config.toml
n_layer = 9
d_model = 96
n_head = 3
n_kv_head = 3
head_dim = 32
d_mlp = 384
vocab_size = 2048
activation = "tanh_gelu"
norm = "layernorm"
norm_place = "pre"
norm_eps = 1e-05
positions = "learned"
qk_norm = false
attn_scale = 0.177
bias = "all"
tie_embeddings = true
parallel_block = false
init = "normal"
init_std_qkv = 0.0617
init_std_o = 0.0
init_std_up = 0.0617
init_std_down = 0.0
optimizer = "soap_variant"
lr = 0.00479
beta1 = 0.95
beta2 = 0.95
weight_decay = 0.04
lr_head = 0.00711
grad_clip = 1.0
warmup_steps = 200
schedule = "wsd"
decay_fraction = 0.862
decay_shape = "linear"
final_lr_fraction = 0.1
batch_tokens = 16384
seq_len = 256
doc_mask = true
train_tokens = 95340000
steps = 5820
dataset = "wikipedia_en"
Each number is 50 + 12 x the weight over its row's rms, rounded and kept within 0 to 99. Layers, rows and columns count from 0. The size before them is the row's rms in percent of the matrix's.

# layer 6 MLP up, 384x96, rms 0.212, rows 136-208, columns 0-95
086:48 56 44 40 54 35 68 41 30 50 32 46 33 52 40 58 42 53 39 72 49 64 57 38 67 57 56 42 72 44 64 54 52 34 53 63 46 46 60 38 42 77 57 30 50 56 46 46 69 52 52 43 42 35 66 43 53 20 48 47 58 48 48 41 56 71 68 78 29 54 53 40 49 50 53 62 65 73 61 38 54 52 43 65 33 67 41 68 52 55 63 30 34 40 53 43
101:60 45 46 48 58 67 34 51 58 61 51 51 50 34 47 38 53 65 65 65 39 51 62 31 63 37 50 48 66 53 64 28 83 46 62 45 31 54 52 43 40 44 58 58 56 53 65 44 53 54 39 66 51 34 27 54 58 43 79 39 55 33 43 63 70 59 28 47 49 69 49 49 60 55 57 68 60 24 62 59 49 64 38 51 49 59 63 31 26 56 56 55 54 60 41 40
104:30 49 43 54 46 66 58 60 41 39 43 57 76 64 58 61 72 50 42 60 58 56 52 42 56 67 58 66 67 60 44 33 46 61 40 53 61 29 61 73 43 65 48 40 84 45 42 72 48 66 52 51 49 74 53 51 55 52 64 50 64 42 38 55 45 56 34 56 56 60 58 57 46 56 55 36 50 27 49 26 59 60 47 42 35 66 41 29 44 46 39 58 38 27 59 59
092:36 43 66 65 55 50 70 33 62 27 69 63 56 57 33 31 44 33 40 40 32 50 28 45 52 30 62 74 35 66 47 53 31 30 42 59 43 47 47 62 45 49 35 42 34 39 43 60 55 45 46 33 27 40 46 34 64 40 53 57 76 54 48 44 42 48 44 73 42 58 54 62 40 63 56 46 52 54 52 63 51 27 62 55 43 40 49 53 48 42 46 22 52 59 55 54
097:62 58 69 69 35 29 34 66 43 31 40 48 48 43 38 44 51 58 70 66 50 52 48 47 61 47 52 55 45 55 37 48 38 47 52 49 57 38 35 57 40 58 41 75 54 39 50 60 56 61 47 76 34 38 62 39 39 54 29 47 24 48 39 40 50 54 51 55 71 71 43 45 29 41 36 42 42 64 37 72 55 44 47 35 62 47 78 58 50 38 40 67 76 50 47 47
094:59 54 51 58 43 57 45 55 58 25 16 73 47 56 40 36 34 26 47 55 48 48 47 47 62 54 54 59 58 54 38 33 51 37 32 58 41 64 48 40 41 75 62 58 55 37 23 44 50 55 31 45 50 46 40 65 49 41 59 64 46 39 31 37 44 41 42 19 63 38 51 55 42 39 54 42 39 48 64 69 66 31 58 33 35 51 55 66 48 47 29 56 47 60 59 56
096:75 52 61 55 42 53 41 52 51 60 48 65 52 68 48 41 50 38 50 36 40 53 44 45 43 58 45 60 53 62 54 49 66 58 35 65 68 52 44 67 49 92 61 55 62 42 53 41 48 51 41 42 63 56 50 73 59 54 60 44 46 51 72 61 43 53 75 52 54 77 40 52 55 50 62 39 25 48 64 57 52 60 49 62 81 48 60 45 51 66 40 80 46 57 65 65
101:70 81 61 67 47 44 44 54 20 41 44 51 50 46 55 49 64 42 46 79 55 56 56 63 39 31 38 52 82 52 68 67 58 41 63 76 51 61 61 61 36 57 35 42 41 35 48 48 62 33 50 63 55 47 54 52 65 36 63 57 63 50 45 64 68 52 62 37 62 26 56 31 49 51 52 45 41 51 52 38 40 52 57 49 52 55 58 34 51 49 72 56 38 56 59 60
096:58 26 50 47 26 50 59 37 36 52 30 29 60 55 46 74 55 40 53 58 42 51 49 51 46 64 25 54 58 51 40 39 61 37 12 52 52 68 55 39 50 68 35 42 49 70 46 68 29 43 50 35 53 53 61 39 37 48 37 50 59 42 56 42 41 32 69 49 56 39 59 50 39 66 69 57 49 66 42 59 45 43 44 42 51 61 66 54 64 60 45 49 73 61 36 38
090:58 41 56 64 49 57 53 50 64 38 55 52 52 36 48 52 46 72 56 55 31 62 20 51 49 44 37 62 47 58 63 25 57 45 45 52 53 75 37 42 46 29 41 37 62 74 48 45 50 52 34 42 26 36 68 58 47 66 55 70 65 49 55 26 45 61 30 57 42 54 35 61 57 46 50 42 61 57 35 51 53 47 35 66 52 24 32 54 31 45 49 37 67 46 52 38
099:43 61 51 78 64 39 56 43 46 58 44 62 44 50 50 41 37 34 42 58 35 59 41 51 43 50 64 61 43 53 33 54 58 62 69 45 43 51 60 54 47 60 45 69 56 49 56 53 71 48 47 40 43 43 40 56 61 41 78 80 52 58 59 47 40 63 49 83 60 48 60 67 28 50 43 41 60 42 41 57 63 54 73 22 52 35 40 46 69 55 39 64 47 68 74 45
099:59 40 25 38 42 68 66 51 64 55 60 49 50 22 50 57 48 59 47 60 27 45 53 58 64 68 51 59 46 41 53 50 57 47 56 34 51 49 76 39 51 53 48 27 60 50 56 30 64 66 37 61 59 24 70 50 53 61 45 71 73 51 52 62 46 63 47 32 46 57 56 46 52 54 56 41 47 54 31 40 66 48 56 60 52 46 62 40 50 42 37 91 43 52 64 55
085:36 47 63 53 28 44 57 49 52 50 57 25 27 53 63 51 48 36 63 28 60 41 44 57 50 52 34 65 56 44 63 56 46 48 42 54 44 50 46 74 53 55 47 62 41 56 49 35 64 56 51 69 51 26 29 39 65 48 51 44 55 52 64 84 49 49 59 65 42 51 45 73 49 51 63 75 66 49 29 56 58 56 76 57 49 37 65 53 48 40 40 78 39 42 49 51
102:36 43 43 71 43 33 63 56 76 57 46 50 49 74 34 48 30 50 66 61 61 50 69 49 38 45 18 50 54 47 67 55 39 29 76 44 70 41 58 57 56 36 36 48 62 44 68 53 42 45 47 54 40 50 70 72 22 47 34 58 47 45 55 42 46 51 71 48 53 50 63 36 55 48 58 66 41 63 34 56 60 51 65 56 37 44 61 53 46 53 54 50 43 62 34 40
102:73 57 60 34 54 54 48 56 54 64 50 45 59 43 43 49 74 47 62 66 60 52 59 27 52 48 44 56 78 37 59 35 29 58 47 56 49 52 57 73 63 45 44 48 76 52 73 59 59 31 47 55 66 42 43 60 28 53 44 57 46 51 38 59 36 37 65 52 46 39 47 53 59 85 53 50 59 26 59 57 56 51 43 59 40 42 59 31 65 38 54 65 61 34 60 69
099:63 58 46 60 53 44 73 62 55 74 38 89 67 67 41 59 53 50 53 47 60 60 62 52 60 56 41 69 47 44 61 63 54 55 58 71 49 66 62 52 55 50 69 36 55 51 54 65 52 45 60 42 33 62 52 62 57 48 60 35 47 45 53 67 59 56 69 65 65 57 58 48 58 54 58 69 42 25 76 55 47 71 41 62 57 44 84 48 49 63 41 48 48 50 43 57
080:67 34 51 41 75 54 61 50 48 42 51 75 43 60 57 46 48 42 72 46 49 38 53 47 32 50 49 39 68 39 46 55 61 48 33 52 37 67 69 34 46 39 41 60 44 50 54 59 28 78 61 43 41 51 51 65 59 48 71 51 59 42 49 47 41 57 35 63 39 61 21 57 38 42 53 56 63 35 41 33 56 27 29 57 58 50 77 49 40 58 66 37 45 61 42 59
111:44 69 59 43 44 53 56 59 41 77 66 46 44 70 71 60 39 44 50 51 52 32 47 69 55 46 55 65 53 74 41 39 67 62 60 52 70 54 63 46 47 61 40 50 37 74 57 42 49 58 45 55 47 59 48 52 35 55 64 60 53 58 29 68 41 43 63 69 83 53 60 51 37 53 47 62 44 51 45 41 38 54 67 30 53 59 67 31 52 50 37 43 64 66 73 60
095:58 53 50 68 48 43 57 65 53 72 39 54 41 41 30 43 40 72 61 49 43 51 53 26 63 43 41 65 47 49 58 52 42 35 48 45 45 38 40 40 40 54 50 57 57 62 52 64 56 46 28 51 41 41 44 59 61 70 55 29 43 42 34 29 36 32 49 61 19 72 54 56 48 45 44 59 39 35 75 52 49 64 58 47 40 70 80 43 35 45 63 46 69 59 56 55
097:52 39 46 32 57 55 70 37 66 61 36 56 75 60 55 47 48 75 77 47 42 69 55 55 71 44 60 74 59 65 58 62 55 51 42 48 47 29 52 63 33 51 61 45 57 45 63 49 49 71 63 60 47 56 71 58 56 48 65 58 60 51 40 50 38 58 62 54 75 62 55 49 55 52 33 64 62 57 45 46 54 27 29 60 62 48 38 62 48 45 55 67 62 77 47 50
099:49 42 70 38 63 51 48 42 60 59 34 63 52 63 49 71 53 46 60 47 71 69 58 47 45 51 82 55 31 29 65 53 54 32 68 47 53 61 51 45 31 57 53 57 53 56 59 46 74 44 47 63 51 52 62 52 63 33 36 40 76 53 47 49 57 41 67 44 49 53 42 36 57 73 71 34 63 90 32 48 57 64 51 48 60 39 55 52 51 54 51 48 46 44 61 43
103:38 28 39 47 65 44 51 49 70 60 31 32 56 42 44 44 73 41 45 37 44 23 41 32 68 54 55 49 47 39 48 55 53 31 38 44 34 29 66 44 29 71 49 41 55 46 76 48 65 46 44 35 39 46 46 74 48 42 44 62 48 44 38 44 60 34 43 61 52 23 38 53 47 46 51 62 62 60 34 28 51 52 44 55 47 27 54 55 50 63 55 56 39 69 44 44
092:52 50 61 55 51 47 51 60 27 41 48 71 71 33 62 44 80 46 46 57 56 50 65 62 45 58 59 52 47 36 25 48 64 78 40 45 60 56 51 64 38 49 50 35 54 28 54 51 41 44 53 37 47 32 50 77 59 48 67 23 34 69 35 61 63 55 45 37 48 51 59 25 64 43 65 53 58 46 47 46 50 53 42 34 53 45 53 65 31 43 39 55 34 64 66 52
098:66 48 65 52 42 52 54 49 54 42 63 52 56 41 50 63 51 38 53 78 48 47 38 59 60 53 41 46 62 64 59 60 75 40 72 44 59 53 68 55 53 52 45 50 43 57 15 61 35 50 42 53 56 47 46 43 63 67 30 46 64 61 74 75 55 37 41 52 60 65 48 51 34 64 56 49 64 34 60 47 51 56 36 83 14 43 48 53 56 70 49 56 50 51 51 53
097:46 56 47 47 32 48 47 66 43 45 37 60 50 57 33 45 24 56 51 51 53 22 62 56 42 47 33 65 54 48 38 63 41 49 56 26 62 29 57 49 48 56 57 23 58 50 43 47 39 63 52 53 62 42 41 37 54 61 41 41 54 49 43 47 51 46 33 57 35 64 63 37 49 79 51 60 61 64 55 48 29 42 50 36 37 33 51 94 49 45 34 39 50 51 62 68
085:69 41 51 60 61 41 27 59 57 60 36 64 38 67 23 57 50 61 51 45 61 45 36 56 39 64 46 52 60 48 83 54 38 53 50 54 43 64 53 32 41 39 55 49 59 42 25 61 47 54 41 59 34 57 49 30 51 32 46 43 49 57 52 15 53 39 66 34 37 56 46 34 36 30 30 64 57 57 52 58 50 59 42 46 47 47 73 55 34 43 58 39 62 62 44 59
102:45 39 54 47 56 34 47 57 62 31 43 64 58 41 45 55 59 35 48 43 36 58 50 59 46 31 39 42 70 56 50 58 55 47 50 48 61 78 41 77 27 28 24 30 75 54 35 61 49 35 51 49 52 56 56 77 47 34 41 35 31 28 49 31 63 57 43 54 54 39 43 53 38 39 49 68 40 39 57 56 46 54 57 70 59 40 29 58 41 62 48 48 53 38 46 42
094:55 53 34 47 22 57 43 38 52 43 49 46 32 54 65 59 37 52 66 46 63 58 27 49 55 63 42 33 24 41 46 46 62 39 43 58 62 47 44 50 58 82 62 28 50 21 35 42 40 61 24 38 52 59 55 46 66 56 46 48 74 47 49 60 58 68 55 54 48 64 57 43 44 66 54 51 70 40 65 48 35 50 68 55 66 37 64 43 60 37 48 64 43 55 45 57
103:49 41 53 57 67 45 55 27 46 55 36 56 50 51 53 52 72 63 74 57 67 45 64 38 43 40 47 41 49 45 51 52 45 62 48 74 52 73 64 45 34 49 53 20 57 24 45 44 42 41 36 48 61 71 43 23 70 41 68 45 71 62 60 62 65 49 57 45 55 60 34 17 50 63 50 51 57 50 59 36 52 52 68 47 51 59 46 66 35 41 54 42 53 49 55 38
095:36 76 57 48 29 49 54 48 45 57 40 45 46 46 51 74 52 21 50 42 36 62 51 67 44 43 22 56 63 38 59 34 64 60 28 61 43 62 46 46 54 48 36 40 41 39 41 67 33 48 63 40 31 45 49 59 50 64 53 69 45 34 50 46 49 44 25 60 39 54 28 41 32 49 76 50 73 56 42 52 42 49 58 47 28 56 42 59 54 64 51 39 50 46 40 34
095:53 55 40 59 68 60 54 60 50 60 43 30 49 31 53 56 56 63 69 36 53 37 42 51 26 46 27 42 20 13 58 52 40 43 50 52 64 59 47 56 43 44 50 53 47 41 58 47 43 42 49 35 50 31 61 45 39 65 63 69 52 55 58 38 63 55 45 36 44 54 52 39 35 58 46 48 47 52 56 83 49 36 62 37 19 48 64 38 52 60 36 47 56 27 62 41
088:52 57 34 54 49 50 61 30 76 41 57 55 76 66 52 51 54 42 35 54 49 51 65 45 37 51 74 39 69 63 55 53 72 58 66 43 42 68 49 42 51 34 48 57 60 54 46 47 43 66 61 55 49 71 36 46 23 51 68 62 67 63 71 52 45 68 53 66 55 40 49 38 36 50 55 73 50 47 48 68 33 47 66 50 54 50 67 61 53 66 55 77 61 45 55 61
108:72 29 52 66 52 65 64 65 43 41 44 52 55 45 56 54 57 23 64 67 47 47 66 40 71 36 37 51 53 73 35 50 46 50 43 46 68 64 66 54 45 46 53 47 39 47 34 64 39 52 31 40 40 51 46 46 46 25 46 36 18 59 49 43 48 53 53 59 51 60 75 61 41 43 63 60 52 51 48 58 51 40 32 65 72 77 39 51 47 60 56 71 50 43 39 57
107:45 48 63 46 58 48 73 57 41 73 43 51 66 62 53 30 65 46 60 46 72 38 58 41 60 54 29 38 59 37 50 30 60 41 50 58 52 31 15 65 47 49 44 46 56 50 37 41 61 58 36 57 46 51 82 32 50 56 52 36 54 46 65 55 66 33 43 49 52 29 27 53 65 52 51 44 60 56 67 65 58 39 37 52 44 53 57 77 55 57 41 60 63 55 56 62
101:52 32 58 38 19 35 35 38 49 57 51 47 37 69 74 66 28 60 57 53 57 40 47 38 52 55 20 61 44 43 60 51 54 50 51 38 40 74 36 44 44 42 51 38 69 27 37 62 40 47 37 43 67 51 37 42 60 56 49 55 42 44 50 64 45 70 45 35 45 44 47 35 52 35 51 73 23 48 65 54 45 59 58 60 66 46 56 38 32 50 50 64 61 65 49 57
100:65 49 31 60 53 65 44 42 46 80 40 68 45 53 57 37 43 43 61 56 62 22 55 39 51 58 67 42 49 54 52 63 55 48 53 37 47 55 30 46 47 36 44 40 42 51 56 43 39 38 49 56 45 65 48 47 86 51 52 62 56 31 33 70 60 40 63 48 65 63 64 44 61 54 27 53 63 53 62 73 47 67 53 59 73 61 58 64 39 52 56 64 57 31 42 65
101:63 39 55 69 50 28 63 28 46 52 47 30 56 53 45 54 52 24 55 56 47 55 73 54 49 47 37 60 59 54 66 45 58 48 43 47 39 50 43 37 35 42 45 67 70 47 50 59 50 45 46 59 45 42 76 43 51 43 37 31 78 52 67 63 38 14 69 64 37 62 41 54 41 52 61 59 22 56 51 49 57 60 51 77 32 53 58 43 50 60 46 40 37 46 55 44
098:55 49 47 48 56 41 41 36 53 44 52 39 71 64 59 43 50 54 53 54 62 31 55 37 51 44 67 84 55 50 52 46 56 31 39 38 44 68 47 35 62 67 62 62 36 52 55 46 47 72 47 55 48 55 35 59 74 44 62 51 70 47 23 51 34 45 51 55 65 59 54 49 61 37 31 60 42 48 38 49 35 65 37 40 61 69 58 58 45 54 50 66 52 89 56 71
096:66 47 65 31 51 42 39 38 38 58 61 52 33 51 61 40 21 33 45 44 38 43 58 44 55 72 58 50 48 64 57 57 44 34 61 56 63 40 24 52 31 46 51 61 45 38 25 42 43 40 40 43 36 42 34 54 31 61 67 56 56 53 32 48 50 47 57 44 52 37 48 78 58 66 36 37 49 34 39 54 44 75 59 57 54 45 48 44 58 48 57 26 65 32 60 29
106:62 40 52 62 58 68 57 65 67 51 57 40 61 61 50 64 64 59 66 49 52 64 44 62 37 39 48 62 61 29 58 54 36 63 43 57 54 36 64 54 36 46 55 45 52 32 26 59 62 46 46 32 60 50 40 71 45 46 65 56 62 66 61 69 65 69 63 35 48 46 41 61 65 80 59 46 60 37 47 56 62 51 59 70 43 31 58 52 67 72 48 72 60 34 46 43
095:78 53 52 31 47 50 69 48 20 62 34 54 53 46 38 51 32 48 66 67 52 35 44 44 46 46 63 50 52 46 40 41 65 57 23 50 52 58 42 57 46 59 44 34 53 49 59 65 45 72 57 35 66 52 58 59 40 53 60 67 59 55 49 74 49 50 49 53 42 53 39 60 51 75 74 63 58 63 55 46 50 54 70 53 51 52 45 66 69 44 44 46 68 41 77 23
111:70 40 55 60 40 43 42 38 41 59 56 39 50 38 64 53 52 50 40 86 61 36 47 43 47 48 39 64 37 39 53 47 74 42 50 24 69 68 69 63 49 66 58 44 74 50 44 59 64 64 55 42 38 52 52 42 39 54 42 56 45 42 52 56 77 38 50 61 75 51 50 50 38 39 57 44 52 69 40 35 45 47 54 63 50 41 61 45 55 32 51 76 33 48 30 32
119:41 48 33 49 30 44 45 59 57 43 38 64 54 60 53 62 42 52 68 72 52 60 56 64 69 58 62 67 58 40 51 76 54 53 56 41 45 84 43 58 43 56 53 51 40 43 59 77 59 47 55 54 59 64 61 42 53 42 67 63 44 53 41 80 59 53 40 45 46 81 53 65 74 62 48 49 39 33 57 42 41 41 40 34 76 54 60 52 36 56 47 57 67 52 57 59
110:61 56 40 42 65 38 52 60 38 27 42 53 46 67 33 63 61 72 51 44 22 33 68 31 62 47 49 53 56 58 62 54 64 47 61 44 26 59 49 46 37 53 59 33 52 54 71 51 67 57 65 60 65 64 41 56 47 38 53 64 57 43 44 56 45 31 61 43 51 42 39 52 62 40 75 63 54 46 42 35 45 52 43 63 34 50 46 51 44 35 50 57 41 25 66 82
088:57 25 65 54 64 53 59 48 62 26 55 42 46 56 62 29 48 57 43 55 46 66 60 56 51 57 65 47 58 54 53 59 70 28 50 47 41 59 53 60 43 59 62 66 37 46 65 35 71 32 65 53 37 54 73 39 40 29 52 59 30 38 40 53 53 40 70 55 51 43 29 61 59 73 76 46 34 61 46 58 39 58 33 41 55 52 44 34 57 61 53 58 36 66 58 65
105:44 71 63 46 67 47 54 70 59 30 53 63 64 31 45 47 53 45 47 57 71 42 38 50 49 70 57 75 42 50 65 26 51 60 48 66 58 62 55 68 50 53 37 52 43 67 48 72 37 55 30 53 53 47 61 60 38 41 67 45 54 57 53 37 68 44 56 45 46 59 47 84 50 38 48 65 35 52 69 58 50 52 31 51 52 51 48 43 37 55 53 63 62 75 71 38
110:65 42 53 30 72 53 61 61 39 40 32 46 45 49 45 40 60 77 55 47 36 41 35 47 58 57 66 50 34 51 46 50 60 65 64 47 73 68 53 58 34 60 52 38 46 36 53 53 41 59 75 23 43 37 47 60 56 34 58 33 38 57 35 51 62 69 49 40 50 68 58 62 54 71 50 55 36 62 51 33 30 36 48 54 59 45 74 43 53 48 64 33 59 71 51 51
114:61 61 56 65 61 56 55 59 54 60 57 66 42 45 63 43 64 54 67 44 59 59 56 52 45 54 41 57 44 65 48 68 62 44 50 66 71 55 74 49 64 55 50 62 36 64 51 43 55 67 60 55 69 59 30 52 44 67 63 40 48 28 73 54 55 61 51 73 61 82 65 72 32 64 72 46 42 39 60 62 52 67 62 54 56 39 65 34 57 60 61 60 51 41 55 59
107:42 47 59 30 32 68 47 56 58 50 49 54 41 54 62 80 51 27 57 54 58 48 64 34 45 45 50 58 68 63 58 46 49 60 60 47 52 31 75 50 44 42 58 51 55 54 45 51 73 77 50 46 59 59 63 63 59 50 62 55 66 42 70 58 76 52 53 44 51 37 49 44 64 53 82 56 50 61 66 53 50 77 71 54 18 54 56 39 56 43 41 52 42 54 62 43
096:56 30 48 68 38 33 44 41 36 27 53 49 48 43 52 62 53 57 46 48 52 32 37 46 52 50 49 46 61 61 25 38 39 47 40 52 43 50 45 59 44 62 57 38 48 50 42 51 47 30 36 72 39 40 60 62 53 32 40 48 56 56 48 81 49 41 45 57 42 64 59 46 38 70 49 62 62 65 20 67 41 53 76 64 29 56 52 61 37 33 61 31 41 31 58 70
107:65 32 58 69 57 43 55 51 31 67 51 41 58 54 79 57 47 49 48 75 37 56 44 35 51 63 68 71 39 54 51 70 76 56 53 41 32 62 70 60 41 65 57 37 49 51 43 46 51 74 71 45 44 33 74 34 49 44 43 60 40 48 44 59 42 47 47 57 53 38 47 58 39 63 42 44 40 55 45 39 45 26 63 60 72 50 63 51 37 56 61 47 47 51 54 24
098:46 49 55 45 41 49 42 36 47 51 51 56 49 48 59 62 49 54 34 50 29 45 41 51 24 52 48 44 60 65 56 67 59 48 50 36 44 47 42 69 43 48 56 64 69 37 36 37 50 51 53 57 33 48 57 43 77 35 58 56 61 32 68 53 62 65 32 44 31 62 62 55 65 46 58 29 39 50 44 38 47 14 21 47 57 53 76 30 54 44 29 37 54 58 59 39
101:47 54 40 44 66 50 59 44 30 42 62 41 60 74 68 38 46 50 52 67 62 43 58 49 57 57 54 63 73 47 71 37 55 46 51 58 61 48 45 57 38 49 37 66 70 48 44 50 89 51 80 66 47 57 55 45 45 47 37 57 53 54 36 35 49 63 49 27 43 34 71 63 42 50 34 60 51 58 66 46 61 53 36 36 44 80 59 47 58 47 41 42 44 54 72 52
086:54 53 52 65 33 54 29 72 44 34 55 34 55 49 12 54 34 76 58 45 43 53 60 56 45 53 43 44 50 58 36 54 61 34 59 43 54 47 60 60 40 49 35 54 55 38 43 28 35 69 69 49 35 43 43 56 62 49 46 43 60 41 54 54 64 60 49 40 33 57 81 60 50 51 49 41 44 59 73 72 40 43 34 33 38 55 28 49 34 35 42 49 40 52 61 47
101:46 41 59 46 52 49 35 51 64 45 85 53 41 36 80 48 55 36 59 41 70 38 60 43 54 42 55 47 50 45 40 54 42 56 70 55 56 59 73 62 46 29 49 49 45 60 40 58 32 58 49 49 60 74 81 31 45 61 52 68 45 44 37 59 63 41 37 48 47 55 52 67 55 51 53 55 47 49 45 63 32 44 71 44 50 68 60 44 50 64 38 15 47 35 52 64
099:56 56 82 23 51 42 63 48 51 38 32 39 62 71 47 44 58 30 43 73 53 22 49 57 47 43 47 72 41 58 54 33 41 38 57 42 64 43 15 62 40 37 52 67 55 52 43 50 61 27 52 54 62 33 53 41 56 34 56 37 56 58 66 41 66 33 54 67 48 48 43 41 56 43 62 58 40 63 63 61 48 59 34 51 47 54 55 67 38 43 53 49 67 41 51 50
096:41 48 63 36 32 44 41 49 55 42 66 50 54 55 53 51 48 54 51 62 78 42 73 64 61 51 57 79 54 70 63 50 67 58 58 50 54 68 55 58 53 58 42 45 42 72 35 60 44 48 36 30 54 72 31 69 59 39 51 50 47 50 56 40 44 66 42 49 37 28 71 56 48 54 63 48 49 40 20 66 35 63 34 55 39 76 44 48 65 56 52 59 46 44 66 52
101:63 42 54 48 48 64 57 55 65 56 24 57 34 58 49 50 38 59 69 48 41 63 46 49 69 60 47 43 35 65 66 59 76 52 50 49 55 49 53 42 56 48 45 26 66 78 54 31 62 34 43 50 60 41 64 61 54 55 67 63 62 67 51 52 70 54 42 39 72 44 70 61 64 51 54 40 58 52 32 42 37 63 48 54 84 64 49 59 66 51 53 75 55 56 56 52
101:55 52 58 61 40 59 51 37 38 46 45 41 18 71 43 57 34 53 65 33 61 46 67 49 43 36 36 50 63 58 60 56 55 39 32 34 50 63 60 32 48 38 53 48 49 27 49 38 23 31 31 62 42 80 39 52 30 48 59 38 43 47 32 56 41 36 62 35 34 53 53 62 47 53 52 42 49 59 55 58 22 48 55 57 58 63 68 48 38 57 32 58 62 59 51 54
104:50 33 61 59 56 56 46 59 43 62 48 43 68 47 51 54 44 48 49 76 75 44 54 29 54 41 60 68 57 55 56 69 62 24 32 69 59 48 60 52 56 47 43 37 43 40 45 33 55 53 55 45 36 26 58 48 38 51 61 25 44 53 46 48 59 55 71 34 47 37 60 85 41 43 37 32 33 47 48 53 44 49 59 72 47 52 51 40 32 57 31 72 48 59 54 45
108:30 59 45 27 50 36 48 45 44 57 47 64 37 43 67 53 35 56 66 56 28 56 45 39 42 67 41 62 59 53 51 54 57 64 56 51 51 65 60 57 40 46 39 50 47 38 43 45 37 34 53 31 68 49 64 39 39 37 23 24 41 57 47 18 54 55 39 55 34 38 37 61 47 60 63 66 30 48 51 53 45 45 20 53 60 40 61 52 49 32 56 53 48 23 61 54
105:74 67 60 69 32 67 52 49 60 54 28 67 54 46 43 46 38 45 59 48 58 39 59 61 61 58 46 52 32 51 62 68 42 27 57 40 58 72 70 53 66 47 58 55 56 73 39 54 47 66 48 46 38 74 66 36 48 61 47 52 32 61 37 82 47 45 60 45 48 53 57 54 51 59 71 66 45 49 55 50 54 46 58 63 46 49 75 69 45 60 27 46 56 55 65 53
086:60 44 49 34 48 59 43 28 60 52 40 66 52 42 44 65 49 38 41 49 36 30 43 57 43 36 39 44 48 61 41 57 52 45 45 51 47 46 40 44 42 48 52 57 56 36 24 41 63 53 72 27 44 51 34 40 46 65 42 38 23 47 45 60 63 43 36 36 38 49 56 57 45 21 48 38 61 47 56 75 35 44 55 31 31 69 50 48 35 56 29 59 62 29 77 61
106:47 60 33 44 40 49 50 60 49 41 48 69 44 45 33 29 54 59 46 61 23 43 28 46 30 56 59 73 60 33 55 56 77 59 49 38 46 41 64 55 40 46 25 57 43 42 46 70 15 57 44 33 54 47 49 60 59 47 65 42 58 52 55 40 43 63 43 69 46 43 35 57 47 74 60 56 33 48 46 48 60 60 48 59 46 59 63 39 42 39 77 55 65 47 56 51
102:57 44 47 59 50 33 53 60 33 47 25 51 45 40 48 51 57 74 55 49 50 66 80 49 63 69 63 59 54 39 42 63 48 49 52 62 38 74 35 57 47 65 56 50 59 38 56 55 47 67 59 43 55 66 40 63 53 54 41 20 53 62 51 43 47 43 86 58 54 50 52 39 35 50 54 50 43 50 49 31 14 45 52 51 40 52 60 73 50 52 49 31 50 37 67 63
089:38 43 46 41 49 35 68 39 52 41 48 38 49 50 59 26 43 37 33 51 60 62 35 42 31 77 51 58 71 43 39 65 68 46 66 52 41 55 78 48 60 41 26 35 48 59 65 58 36 46 47 63 48 61 37 51 55 42 48 43 34 48 58 38 48 36 45 40 63 52 56 67 43 52 56 94 66 33 50 51 49 40 64 51 66 62 53 62 49 65 50 52 55 53 55 36
105:52 37 58 51 59 43 63 58 72 49 43 61 51 37 70 47 76 54 71 34 67 37 38 71 71 46 48 57 53 83 60 70 81 42 31 50 54 38 59 54 47 46 30 56 65 66 37 53 42 46 43 46 57 59 50 49 55 49 47 57 49 41 67 57 51 42 31 54 41 62 51 62 32 66 65 66 39 45 45 47 51 45 78 54 56 62 37 63 45 57 45 42 44 36 57 39
104:47 53 30 72 58 37 73 21 66 29 55 51 48 56 50 65 60 52 37 44 69 62 49 66 54 56 48 79 66 48 42 48 72 20 54 44 59 67 37 55 53 45 45 61 55 38 50 61 51 32 55 48 37 39 71 50 65 52 37 44 55 42 60 41 55 45 25 42 58 32 59 49 64 44 55 67 54 41 75 36 35 41 40 54 44 56 43 61 49 60 42 59 56 49 61 58
104:46 59 39 61 43 34 38 69 72 43 29 55 55 43 53 50 45 49 36 42 59 66 30 75 52 62 75 82 62 49 68 77 44 39 49 50 63 48 63 41 46 59 46 37 57 57 42 66 47 43 51 57 39 70 39 44 52 62 52 36 83 66 60 39 44 51 67 36 50 57 60 52 29 64 69 35 49 43 49 61 59 41 47 60 49 56 46 37 42 53 54 58 43 49 64 53
101:58 39 53 57 57 66 58 41 65 63 64 51 61 49 69 56 38 67 60 45 56 32 47 57 59 33 49 65 60 54 49 41 43 33 45 61 72 58 35 47 33 27 69 43 62 59 45 69 55 67 29 45 81 54 55 70 26 60 56 62 56 47 56 46 44 37 59 39 45 52 55 65 33 70 42 53 43 57 48 62 39 55 62 45 55 45 27 64 42 31 62 41 54 55 37 67
102:64 36 50 61 32 32 58 38 60 50 45 64 47 79 48 38 66 61 47 57 60 60 49 43 47 55 56 59 52 53 32 45 66 58 62 43 56 59 52 51 63 38 44 37 41 34 55 64 13 27 33 81 59 39 76 29 65 65 54 52 49 33 44 59 44 32 41 42 34 44 56 37 56 54 50 48 51 39 16 52 51 49 47 49 59 45 44 48 37 52 53 53 57 49 42 44
096:46 53 38 50 52 46 55 48 53 58 18 43 54 41 50 48 63 50 55 64 60 53 56 47 27 57 45 50 52 47 57 51 35 29 61 71 68 67 48 45 46 67 41 62 76 62 38 65 74 22 57 55 39 68 30 42 71 37 72 65 54 53 40 84 66 40 45 53 49 46 40 61 61 48 60 47 59 47 50 62 69 64 56 51 49 35 66 63 46 51 59 55 46 52 61 54
103:46 47 42 77 58 68 46 26 67 39 68 75 48 57 33 42 33 52 32 41 44 44 57 46 47 65 48 64 58 38 70 57 62 45 46 77 51 67 51 50 35 41 60 37 72 27 33 58 52 49 53 23 31 60 49 50 49 44 74 39 43 31 53 45 55 58 62 54 56 42 41 29 41 62 35 70 45 41 55 41 38 45 49 54 40 49 56 47 54 43 55 57 35 49 56 59